config = dict(
    n_layer=9,
    d_model=1024,
    n_head=16,
    n_kv_head=8,
    head_dim=64,
    d_mlp=4096,
    vocab_size=24668,
    activation='squared_relu',
    norm='rmsnorm',
    norm_place='pre',
    norm_eps=1e-06,
    positions='rope',
    rope_base=1020.0,
    rope_fraction=0.5,
    qk_norm=True,
    attn_scale=0.172,
    bias='none',
    tie_embeddings=True,
    parallel_block=False,
    extras=['some layers without positions', 'some layers without attention', 'local attention windows', 'gated attention', 'capped logits'],
    init='normal',
    init_std_qkv=0.0172,
    init_std_o=0.0,
    init_std_up=0.0172,
    init_std_down=0.0,
    optimizer='muon',
    lr=0.00106,
    beta1=0.95,
    weight_decay=0.14,
    lr_head=0.00378,
    warmup_steps=0,
    schedule='wsd',
    decay_fraction=0.938,
    decay_shape='linear',
    final_lr_fraction=0.1,
    batch_tokens=[32768, 65536, 98304],
    seq_len=2048,
    doc_mask=True,
    train_tokens=1008000000,
    steps=15382,
    dataset='wikipedia_en',
)
Each number is 500 + 40 x the weight over the matrix's rms, rounded and kept within 0 to 999. Layers, rows and columns count from 0. Numbers have three digits each.

# layer 4 attention query, 1024x1024, rms 0.0635, rows 281-294,344-358, columns 768-831
542470555503462547437436513514559523587450509505535434560538490464535537456485527529459579569516471462484489450497531469513452450447537428472444496477497473517505510512534468528528583457498522
563435495434509448492496470505508518525501509507487502512506526499469555504413492479485492445474514554562518513466502483519494502549496570500474481584462506548438404509507438593512472497509405
561525524472478461460472468520509493525475464547512505422509530564530482576514451548533505537503506524576487473449546480507448449491480502485481527518527522470516480484470518479458495513558430
457436517551528474421549511521486550524506409494461461479519526473448543414522463583549544486460426482513552549541515524499543499512521462466545483511484494525551450545528512559534452538437513
496519516544484483519512492511485539462511578514476553528511496402520453597499521466461526498493511518475544532569494541453531530467614505499564476493471474554489558504543563504476427514494409
544553428439525533581499479460518484550502498493461486543461439480503458474483456483582504482501576449499534488497475545483505486536443500443565552447495550514548549571497514567533536502521505
476546572523519449498440528499466464471479425467480515601544463534509554498464536432478411501487466505538521510493469521483594452475457477525510464492520527514556559534433447475512472470514535
491576507535560465497503434456559487512510523504490492497447478511532476505510476474532496521498532501398486488425480484535442499518431588531473498499489507511507584543502510572572510530521392
499521581510472473517541546527538443531518493444501523507563518536434485524480513477478450453530532533519513495531534513458514501450542429492476448558466504456439531590494510518530454585526537
478508506489457515492479536500523471491494517452498523583498459437487441486488500581540549565516407496461424477438494482499456490521600527525517478546541492440525457478474430451540542586536457
533460531431518476523468446489498456507517441535544513535451480475608533471530482482493452576477513454524470465451528508521486465483487512440533471476538509516450458474503485473456532374492434
498463469534547471474487478516465537471454523476481495470474472506502488480528448490503504486531566509555520517459549468465486578516530436518476521490530449567440494528532468514467518598500561
551441499393453468552499489479526437515433564506560484548528537458471553472498468497388516502486488496476556499536523482472563573505554431506464545499501503555524541487485480479498423542470514
531472493531486458575495493542498530496484518511498508538501442437557530523521553555463409477499533532466467526488488522523505488517497510512573531529516506502522477478493571550422530445511555
516508505507514423541535484499518443445507493527519528471534573490493538530483466567558551474550474492493451483527520450511486519508488569460437471446557513518487514463496628484518538470469416
581514556509508431440480543526498500534563459509483475408464523524517492514485521511493460558481530491489514448554516508522484426502472550515450520535549468543535587514551517519537429463445508
592574462496495478537429520546491456445479497540462547459501584450555575483486475465500495477565489542493486444486507539468546433536502520509632500521433488515509476537502435522541448444516425
489410510530494453441471486441519470518540384483530512427529578470447446505510528489506473442499482507556493510417501477516555522521523499523505415554510458514509529483470471462588462440486485
511477530461524493548581501483527529503492545530566507523497552456448529466528503531549532397500515538476466456543518460549471520476540459542496509552558536462515507510464501579542449511464462
460525492523398512554499535530554449518520521470466485476546431504524538441486513523480537504518454483519490533536570469461506471468470572498587511521498493452467497520511564495532519439519511
515474474507441520522456502511466511463496503453537496467467515540533394543452537537473440499526511465484503432513511515490420441501511464480531564497492532463498517518525463529532490485533475
563519594583482507499462455503516439464574524473554485535488432557520536486517507468520557501512503534432529563440493507509523485517503535521376482495486535450511558466512503471468406523547476
437477468479494548535504487519561576511531498566500561464480449548465466441490572484502497573479488465565382487544402500494473507445462564486453514545440531529578489568525468582531519507475418
497571462528549539509530525505445545530469516529521451468459534576508509512518556530500489454555430542486476522439470515461465472525520465561481450531501523487482550512472499473483517519560464
486568487483479487526548555496531445425544471544440503557486426539432543507465558515455482540517480551524494472482424436517532473482503459512422531558537506467511524521437499486515520512498504
496489446464488446438464427533537465498442486433495446467565441588543472500546530536438511497555479507480567490508482504478515429536497552458501503456470465492472571497436529466441459510464408
537438498550513427517485492557530548545473486451491470491536450531510525503443545516485507466517598447555444544539545589497529440571523459512582543453480484552475494508410464445400590544489516
571489470429518536542557507412476496496524543451562522461513536471497504564500389506482483515459474487540606573525443516494494467497489436526491505467449471457502500563495534487427463540508536
585468458512452467523408467568583519521504539520464480401513408469447591536467476505507439451483465495453548557495509553487587468486515444595527482537541467505502485550587507482505476587471541
# layer 4 attention key, 512x1024, rms 0.0624, rows 152-165, columns 768-831
546431533511480516484496507490508538500493484531542437543516456536496466550537505455543505460473516458499452511525464542505545471511507561482451463474511502553466515468525466593418533482505428
576571482497508496489485537458499475454561546479449511493488495516461521499536490481494520526453424475482496515523447448477492514505499466496457625551450513497469514514425445514539492466532413
488437423501548413474561498485445492486508517495483466469532497504498522452497560484559516475498487466575522432546442501477576533450475510474459428484436515563548478514518466526514529554524483
486467459497504549509521445456492590538474508474531504484473492534536502514494548485490506508429496526560480573441546504472467509546449459480501537537548465503522475529490478470497530462500477
542454527504607498543506549493546468511501477549510470554448563480471490447558518443514462465532520535466520522495467501561460524546569527483446497546474446512468551509523514510398468519502571
527527469428546559494465553517496488499481540459471529529456532459562526503529513567454416484506526524514503410461509463465451494514528553453552537510569458565455500486595498485415564450491537
436476478522508452470470521507519522504530454483512493519523431584492480538535443451476484472523482494504575514452494485484465542506503521491520524460554465462512465551449507507467511471500453
538474533527491520437469496447547447497517471480504552394508478455458513518465468466518565471481503480552464555456451483511567489498509503472507443516489536552513512519533566482531439437517492
572545441562465571539524441513537479486494544474553518538461477394519534446448575528529506467476547496514453547510462459528519465470504527501499575479453501448453489536426475489584544493523535
493479494455496456552538528477431509484523444520485439508493510494534566508487541457483489519564476547507462523456534489536500422550485489511564421473484594473436489561445577545510513519477502
488475463505520528475505484513563458516542454515483474539491503511495459509491458488473465507528465517479503449430475454520449494597539562536530563508591557525490519481588432425491500519483432
468453576428535508556479545504458488456479501538526523467505551461472454481524436503438499455530517498493562490531483479536501544492477497502435510540515474524506549486416510479497489486530476
485482489469494542533559433411524423437475527542532565483546530496441441558470548496456473556450529488529505544537549552491435476501475540535556475464482457530516492497485480463518509549494512
547525479474517448483521515567534496441499496432467563526500486551441443416508465487493472527511533465515503533440482503531550528550512479561439503492438462577533496480514487449472522501519466